{
  "vocab_size": 8192,
  "beta1": 0.9,
  "grad_clip": 1.0,
  "decay_fraction": 0.819,
  "batch_tokens": 32768
}
Each number is 500 + 50 x the weight over its row's rms, rounded and kept within 0 to 999. Layers, rows and columns count from 0. Numbers have three digits each. The size before them is the row's rms in percent of the matrix's.

# gate: layer 2 MLP gate, 448x160, rms 0.0648, rows 377-447, columns 96-127
# up: layer 2 MLP up, 448x160, rms 0.063, rows 377-447, columns 96-127
# down: layer 2 MLP down (transposed), 448x160, rms 0.0467, rows 377-447, columns 96-127
gate377 107:544493500473535497447464448498400483428476576554475642516536470479513391598619479461627520499408
up377 109:491445489505553480396510580557519515492547469576464466506427453469610541603535517510550552519504
down377 109:528470549522487465529469511502490517501532552522543411515435551510521515547546519473561583472476
gate378 080:438522486529474556556537493599605465528558431549526440475521517420518554526493489484439464483539
up378 082:526529503496541437451560504495442564538480503495492554610491529496437450455527447485544449479496
down378 080:558455458523491609502507495586530462424558582514566500426404446469612467563538545424462482554531
gate379 074:469519445502505494496448581518594494507491444526508468461429480499497447511588414462566519527544
up379 076:512589504526453552472497556498532484566479471426555410471608471437468432495538419555499559603487
down379 076:504571516465571547441447474435454530554469504519559443481621527448545502546556504534456438423475
gate380 090:516493543456471497416470544439333468544485467456475534455414502485486499485509542480531463526546
up380 090:458472510472474507537500470517546440521569492493535582432492461505430540413531428513514490588430
down380 090:449540531468535471449554493592502436467468541534562454582459499482568408463510467425533441523505
gate381 105:512459539492461521396404466578472475514500523515481540487530370473445527526541578425420454486548
up381 111:557496529416421562436501588415518514530479492481415534438446456488538537480526467598474501554494
down381 111:494539485438507520546509605502471417498485496537342498500538535506522503497490381634531519488455
gate382 119:602454492455495467427447476580476579594492483542447461504424490469589436454454531477437529542505
up382 117:510551484459486540482458534494516457462557447437492497410517458505506488461550579419449487588551
down382 117:444450507534457525568476475476481560566433509494517585541556491479514573547443459557564535394498
gate383 095:527509465446454480456461442555510495464407499424501488440479546509461605567591538463478471604466
up383 094:546457479515646503431448488493547514562552574500470458531487557530524510488411604542498512489562
down383 100:568485532512543552507449485467473497463518511561570502551463506544527461491429459520495552558551
gate384 096:551501481412394531391457549450520444520475447448375571625510489575496447486513439431572495445516
up384 102:411552578520578496497602491499453355498467607467544462431502508549568493503450591509417538572532
down384 100:444558504468528548514586451573484450547568476498493488559478552532527582523567573586444519437406
gate385 082:454444443484503502412460548516510570487426505507500568524528526531453538455430499486499527466511
up385 084:520509458466455471462528498434537582577573474516527478593455537474436514505508463501567348500481
down385 087:570545526497567469558535545432468499523573478569520491475483471519483511516513408442606476457441
gate386 095:486511470542483448508478428558592562505432537511479476470397480476558511493550569535526534592552
up386 095:564462518382522470391612502538524456429462474597478480520555462555615477565537595469454444518537
down386 097:394570522610589512531489531495599486524509445454580493483416559446555536477426593550540532471441
gate387 140:472449503459472589543493489520486527494424555570469549506565478452460488443604446538521525474550
up387 127:539508512488531449477566565419480550474571503466539462484439477497471476471367641411487387541513
down387 110:513511516450568457433542547483479618358528429532565491557453528524522450479483581473503485544441
gate388 101:408588492499523504490421508507487542544491533528495570499511485514475414513495412538548519492493
up388 107:558496387491537535461518441492458493582530577526515459407531450523441451508589465560523528506447
down388 106:485467444528519534487564501497487472472516493541588408547573515537619510521520540395465510555530
gate389 101:425565504485567620517426548422527466533540517537448459607531513457476574461510434509510502512428
up389 102:512479562547472471463422461484462572475498523548440536435504533440493501505458571560396483454442
down389 108:446500545549429430408525519507470551555531476419493539349481448549490442491506613445514535520549
gate390 106:501526534432612506494542505573513450450445497511487529561532625580538523498501494421451438537522
up390 107:391520468545551420584497514451506573502494410405463442465449475489473480512474537565500502532512
down390 112:417457429623525460492424481411512512560490506541505508488418445444488531430550475616553532502461
gate391 081:537487537497531446558401573374487518551552502435483563453603477424532459519609411548525531549504
up391 085:465501497459521422550538508495504537450549510474489468445419467537528579553546563482430559406570
down391 086:539564499453510477476579453506572566458503478547472480449444509573548559512548522440518513469491
gate392 085:471557493409494513547522489519534408534492580505482564524563458552471458530551341519489512591456
up392 086:457528391552407535548478588405447530595510471508555462552550483526466551536557449522481442512453
down392 091:513490456600470442490492509453503547535498450565459482525535535447528527506551514572493460478532
gate393 074:481527514509470507603489641466572538452522469444466550506578547404348571492489453495484508592531
up393 077:486474498492473506485536494533534552445554544487422444464393505524468559511504417499526460457461
down393 080:410519422500535431438490469475496495604577472492433461560503448531636452418532499464565511510518
gate394 095:542462526543533524452499525551513463493582652634507564560430478457438462507472457468507524575449
up394 094:553560489529438474560548592426543479519573485517495586607551522468526425453523522498593549507510
down394 102:479482579452547535483452520514594424599492493464398526485372484497496492510435481460488547472455
gate395 100:580519534520497508581444501602595486537489403466524435527575501546533507540582552462449408495505
up395 102:438556498579475479438529551462549481460451629531471489507495451454443494457395487433605543518507
down395 098:481538513605555602485390443630522492498493583543497510562455449506588595510560518524531357476486
gate396 081:525508533443557526417459493505460503570535567449532469466466559515475511489542522534584505462473
up396 080:554503508462443470459515526526549601523518480498577531491497450524543354419429523472554497549492
down396 085:502528567533608526512523501533540461469531532506461444418491538447446553533531478452551513547496
gate397 099:409394589540510531462490535556460544541485501479543499539449504523567575450508442551499456475451
up397 096:518517437509566564482462499443458446496501518502528487522537417536506548543477554541547530429529
down397 096:617530431410410571545516454419493475443504535548537486586498501543437555490488554435524504522520
gate398 087:452384397452521478501507441531537470465411586385408454502385488496498568543497522439460536527533
up398 091:459419467488502458572444516420503563529427490548607521480600484529476523498487463483514532546506
down398 093:466452549497451532493551563520556522446487498482462490510552491504526549480446537457493509520513
gate399 109:528531443418512453441453566584494510496562503516445617533496480546526561426462446514559392519505
up399 107:567486502514582440514451520477445553450585460501488552533445527470515589458575505515555533492503
down399 110:508453481505497451415477487550534450489518491506514456516516486484527448537463545451493504636585
gate400 120:487502593489498551480564557443505450492400507467560525559469504571605521519455542499530499592500
up400 116:436491494433421556538504525503580409446468513447479500472547489608518434530480509403585418555481
down400 114:460490503530513573517488577433499415410483541515632514421524508541594422496424478377586464574522
gate401 088:522460602470401451572537530515453462406431526496496540553547487676513491451533414440528469498486
up401 090:568431504487545445562466417590464520458481568504515445547456520616554376527578532469531445653523
down401 099:463461521498564532550513444557404495456450462516557434539463541587562425544547489514526425475504
gate402 080:381444510504535385406555557582546471468502536525484511548498539536564489489498629524433571401458
up402 084:471551493589471425534521512572486448455494577421526520591467497459506426560481456442560404607459
down402 085:421498498551531439453474542514500455498452421467425513523478478508518502469524537434515525454450
gate403 095:449493438531481453504484508481531441488493482498509428505555528555519417563544521481478541447595
up403 091:499506537527507446442565506472470519480465526450523518504542413529514509533561453393460558513520
down403 097:521516445532459365413559504472497556514526531524490461470493517547449495535565526453499600466520
gate404 102:513429552421468442510480581530614517554527489511480514572416478532473522431549451483506347592474
up404 102:536478443454415500522556548506598496546471576482496526616434513470471520479519527480517437632501
down404 096:473588527468514415506519556472514441549491564524507528509430507459563508460420513460583445577539
gate405 105:512478587501508433395487462459530484482554501465499576565513462475464535471515540501469436580536
up405 104:515513485543564445423515427536486496448497560511470485564424455483510418439487472495486598487435
down405 109:444514641563515517531600552532565482563487456472539534495518465550461457559533494519522456529478
gate406 098:525463537435403500506527490503481373485493523459453446520537392530491511419491461434508468486476
up406 100:556556492500578582498467529444433542479458518369503612423528601512540536571532642478524575449449
down406 098:540536499441552546494420464428487476513567538460490558545491536515602518537575530567516502571490
gate407 092:510434581480447527515527516439447510437427536412485445386592544482460505581445582537509516467483
up407 092:533530536451522400629415473565489537541543497535497473596466610374460553472494532532453539524517
down407 098:494521395459541563517410554563534486514538414552563549593470505502490464497573492504412452466485
gate408 094:490407522601447544466413459482436505513500461573500473589471480611615432419507503362517349523500
up408 096:500414465442419456421496577493582535485527511410457612478501559465506497486459468538592540386466
down408 092:611469496452479488483511497490524598475561576382489616429521538459576496505456492546616529477474
gate409 095:516387546463496506493494493511488461498474515398508454470452415494513515566520636428546486476593
up409 098:600499551469446476414438490369514538540547454502479535518573507444558575509466531478550443505383
down409 098:441460442407521490534470492440515473454541467460444501515516416570485413598524504495504564504473
gate410 085:641464586394518443495484439440430472429439573462598448482474465519499558483599491498549548477436
up410 089:416471465581471454441522564562536461496455465547451439460447543428465503553422454535569466547490
down410 087:439586530490535640499479505508548513602473531558423534575556579496445509457547524626526498437565
gate411 122:611498515469551534459458544529516487464446463577560558495526592514450389452504535492517486520497
up411 127:508550511583504531485442490427401638494571431555500502586459424399516596469428479550433494448486
down411 122:583558532570466481548456472434470578497552486499357491530409453448546639450542545576526511427529
gate412 116:564514412517480488585471435478494438465547481512453495482451414475482522453497500515516537508578
up412 117:475439457517443516449500521430477529506559518454475405485481491539439596569593570461532417559531
down412 117:546520530450506487459484503560512478601417512397498603430533449409556410465418484579402577512420
gate413 092:459471477498538518470548503556464581516460581549390534553429450558557420419458497496470407536469
up413 089:504473536569575494492385437565525621475490393525440523553474504530477515503439653529513538552438
down413 094:545466489466518491514516472427575385535566562446487466496498523481470431547540467397486516496572
gate414 130:393495477466387485511589481403560494523563556417631508482563479470530503505556550497470499587521
up414 130:463452444463466494518574464422550556482582580454546506484576405527474482477565556488506462577501
down414 116:480463438521486456530517502405558492521530596499552523487498457443462447438491555420482508515520
gate415 106:468364532499551455520514556562445508360513418559496467471465439520471543578537552473391450467452
up415 105:441517389559498380538500638489530499502490474516494541543489552527521496503518511492548519547447
down415 110:461423498390521398564505596637419456470529466456539484434459512544466501522461498414474545556508
gate416 100:495565410557546481517561433492461530493566625532477538469431503537502493473534528443538550583497
up416 097:496430433590483466474559502520478488487554534527488501588460514583496475551500347455558464510447
down416 097:536494499534494514434598431505471449611480490467422498460549474532460495503448534495417565572453
gate417 102:639506527564475391507466451472507472425492545457441506524462522461517437453497443432563435565436
up417 103:538515512421438429551462461459431521517496474474486474578507556501495500499529423510591607494391
down417 104:510488506498553581531508531480457535440506503451609428590533532578522575511555446550445573489548
gate418 089:538554558579461541533569630492544549478457506519434469416422347497462457501470459451488447510496
up418 091:456480572558506536571435469568432472377525515582489451572392452521545510490456503488461520534541
down418 093:471534499533361552473485490460503457505516444562412470559416485505606512486412501512489370519494
gate419 094:502503549515503535405494484547459486408531497525488526551567498505589492514521426469460487436528
up419 099:463484596517441501476515528505506614411538490483494511466537453488511456493561465547536451507470
down419 101:515564540474484527567510599520477459420483508525496401452623551549589418393427474422494534540547
gate420 072:473532585499435427450377526525525459561546615505498485552536538515477504512580436425518473458452
up420 071:538440425516519514466443450535594401477506497455540426558407448537440559425558543591493432460513
down420 072:453537479538575518474478563431458516396453530412540510533462511453442470392484448499525453593550
gate421 093:482555495476526453482484560477438506513565597478521532570414511590521525618542382436571451478459
up421 094:522396554568440559517621456427478423553506366407535530423475482499442587438504511599437485470487
down421 095:545520462475551522501437503518596505503466504498484546540438448468515486522501502535477548473475
gate422 101:506460484481486546386547471505427519619506454518425507463415511400573520441501546604559552499498
up422 110:496480482464519485524462468510425557448446603442550484531528570555445551437508460583573472510429
down422 109:554474448479529503390486451563558455563545476631456472525385456494486437495508505465420497540461
gate423 091:449529528533570448455578400567493374538544418509530467528500497438446483480519500517491547424458
up423 094:493479504440449509502520487374537446486510465488541594522483561419527443554597532485493532463488
down423 095:468484608473465448448561521581503515564463435539455468552430435456534531471537548568493491472524
gate424 082:513503444505486496496426557448468501500486437520472496507583411527452531583454429459552432495470
up424 087:497594505524499501520574575519469486506476571483520456484618471417543470547525511472442500473507
down424 087:482502470452449478577479586502548559556523561482429490512526577460485506510527453502626502522448
gate425 091:550485534490442517437470433508510445474534436525505488555477474425504562502403466509552525586445
up425 089:500419509436500507479529513558449489561586568538544472442522465474435448505521510486528529440425
down425 094:506512498521571478457508474478494502587518521535450580557468548448523548445507521544433520448471
gate426 098:528461459456546569468504490444470610615537419574521538509549517522477574518486484615448460487541
up426 094:541536506627468531540445431584473440321455509496524503503339468429465527523564470466569491501387
down426 100:441540478527533588450455574472483565481526421518494522458475460575497563453569532627500521469517
gate427 099:458512493572440465501574480468436512488456490506495567556563487526530485457433457508638462591399
up427 091:403509486527543464420500415597482497392498521568493546566552454609450409448575529538551469516556
down427 097:369542510556464438483528446537476580427455456559609581542571471576484509521539539572567455426477
gate428 091:559466475409514518515514630456543573488467441531472516522477497503443452465397456495528509579449
up428 091:484513580531472377554502477589549455438402521438543522504533500524556525544566521475487543507583
down428 091:500446587484533481454447491553527499479474467437528496590506544462546463488478461524479530522540
gate429 115:487593493417594416534480517549496526483558472465442547572423499498522554477511532475478473543533
up429 111:458449540564425540496520464475465521459455525568582405417551470488436504444521408450455543494479
down429 107:375538597549540558514556540510485460525505485512435491519473451589467479525485572602547531511456
gate430 098:421529500502567533469440539544501465453508522444515490579480420534446543533510469524492552547567
up430 101:574546463560535503571499516486489535552470519561489538545515471455516593512538577542522473488519
down430 106:511482538527400532515528526491432561414427506591523535455484528527560515437536632576539444466551
gate431 099:529566569411447432471460618453453454593518407480427573510480526506517437498438388531521456592483
up431 103:538484555489592461566606543547453478504471448522432501610488506493464575454516541563499444513457
down431 104:568441491586479507508469492535506532468547520458625491383452497567452485441494428473426539514463
gate432 086:469504531507547447466454526524498476509479544516513469411551425496543507562467448433538527550475
up432 091:526433451532528528447398526431538562575483548564580546534529531519477455497595423515514639575456
down432 089:525450442434538570397506499408586514553457553549597593500526565557495498528526434500560565629439
gate433 088:449552467607433521436535492466614422415481511480538439510505495496413504471495416475411413425486
up433 088:485447519554537446454518514487435503501521372418488447424465517458544412547535533488495447516540
down433 093:456451442545495427467463503565420487474533548458510532476461560451526478544514614546578533571577
gate434 104:514492499397490473488477455531468432451415457416491561469494549605462536595606377448461525421456
up434 102:458419530521536491488491500482515487469595463575459545485476484505517413378424625615451436450538
down434 100:467555534449544492467476574576462550364601517586482453548436459531468406482514570540502490570521
gate435 084:410442490530493499546519512494487527513485437498554547578530528543463404489562562506488513514484
up435 082:448616520502495515520621498522487464492432534503465423510568491608570444532383486551548580442395
down435 083:441511505450442591492517599509519526532480489511543448490561540511548428480471526508572599452427
gate436 113:601433559461444633477499394518515390457498588547499542556471552507532540432522470531517524539533
up436 109:515536514537487434601576587350495572525542549508514496442569495576356475423610387524540486550483
down436 113:521552581502387488480549539372484433544455532586521433469483518564529486532505445496456513469522
gate437 091:556532439471473582542530543496533444559529523526525531513596451421423459502527526501454482569560
up437 095:482463488544468591483483405531498479549591508441477459457497464448435427521520467513637533469524
down437 092:511520465545581589476542428476505498526507534460595502456422525555539464523448565419551542454439
gate438 107:529473466568489529461462341505546516583411544558429522526445438450535475387476426474553420554550
up438 110:492512543477469508507495528481604517470528499473588516563569516444529412565453510583434444392515
down438 115:528520444503515511556437456543492606494502480527388548529473546503557557472499512444546513575514
gate439 104:518516573509427479493448473531536524466415509450466553619478442530566502406536485534482542595614
up439 105:548553553501534568466410532514632494508475462530476477432523575568605487528500496408516450531570
down439 108:604387435489490530532478483500559518489468573544494420416530555428469402494526487419554453444548
gate440 126:490445448487488475545553417504562500508548490465399459448491476430521468413466571550478460471547
up440 108:514458459467518551474473402591534531491464477430443573548481487484489479455494528545479499458548
down440 101:554547504520551404527457556509542492506494512518569471492516552514492441554503435415508495512486
gate441 080:464403463443430507457472442518521464559558458575499406498446538486583489478501579546515518530396
up441 083:384486521440479404461515596434511521568547560518534494519410536465491482507447457434529494476380
down441 083:512506491506442482425592542455471486586509470493498486462591515535482501544534537449485400469475
gate442 114:469505540483495481443410574434493483341528504457546424526508457593457469487502464448488489550531
up442 115:490494481514469453519411492501489461516453592480335532549574371507513411466519483488495483478445
down442 111:435473495426462467484474495541511417519495459486334556622483371519552514409458554546538506434458
gate443 100:551478500468450524521529478484544518481441547545440547547487551449551466440516583519491422500545
up443 099:522491492567445587451497480434559552565496446566539549600448500406563503437469465451553543519539
down443 100:539525477509481518490453478539626569476502550473497477504454527482479447470475458436527514518487
gate444 091:530447473427418482380377514517558626504485400438524426401491452504522474568513475488516530461360
up444 088:528586492551584567466533459484441508536520451524473530494362524387539494424457565511437533545544
down444 096:547532545548541562559581447478447478565527557552480537482567545490481496423426491473487446516530
gate445 109:441472503499429420568431474472487460507434528569532468554461482427446446508512465474509623545437
up445 111:547506486454622579476590480572483533525576478435451494415485545552523568471500532539456448454493
down445 100:452511514502497589458500513583464542432545476356469510499522475502498554461553510557497507425561
gate446 115:513433529475469493466540519466503435558559554511545522561529424525482530545500490553551515441430
up446 110:462473442579480402512544561404555479583538491490549514535409543502455448441485497517589517423493
down446 106:439438450491550453521549541321532435629557497464425518428425577510470500494493496512543551468461
gate447 091:452528498493508532591496503443536483415457548489581491547535391529438529503600431475563416585465
up447 093:526423543465592472524535690481469503529497523471477523523388510476464541547521469462592434569521
down447 101:489404547521594458601455605508482515513449466457535523502382520496456504516525433530523433549514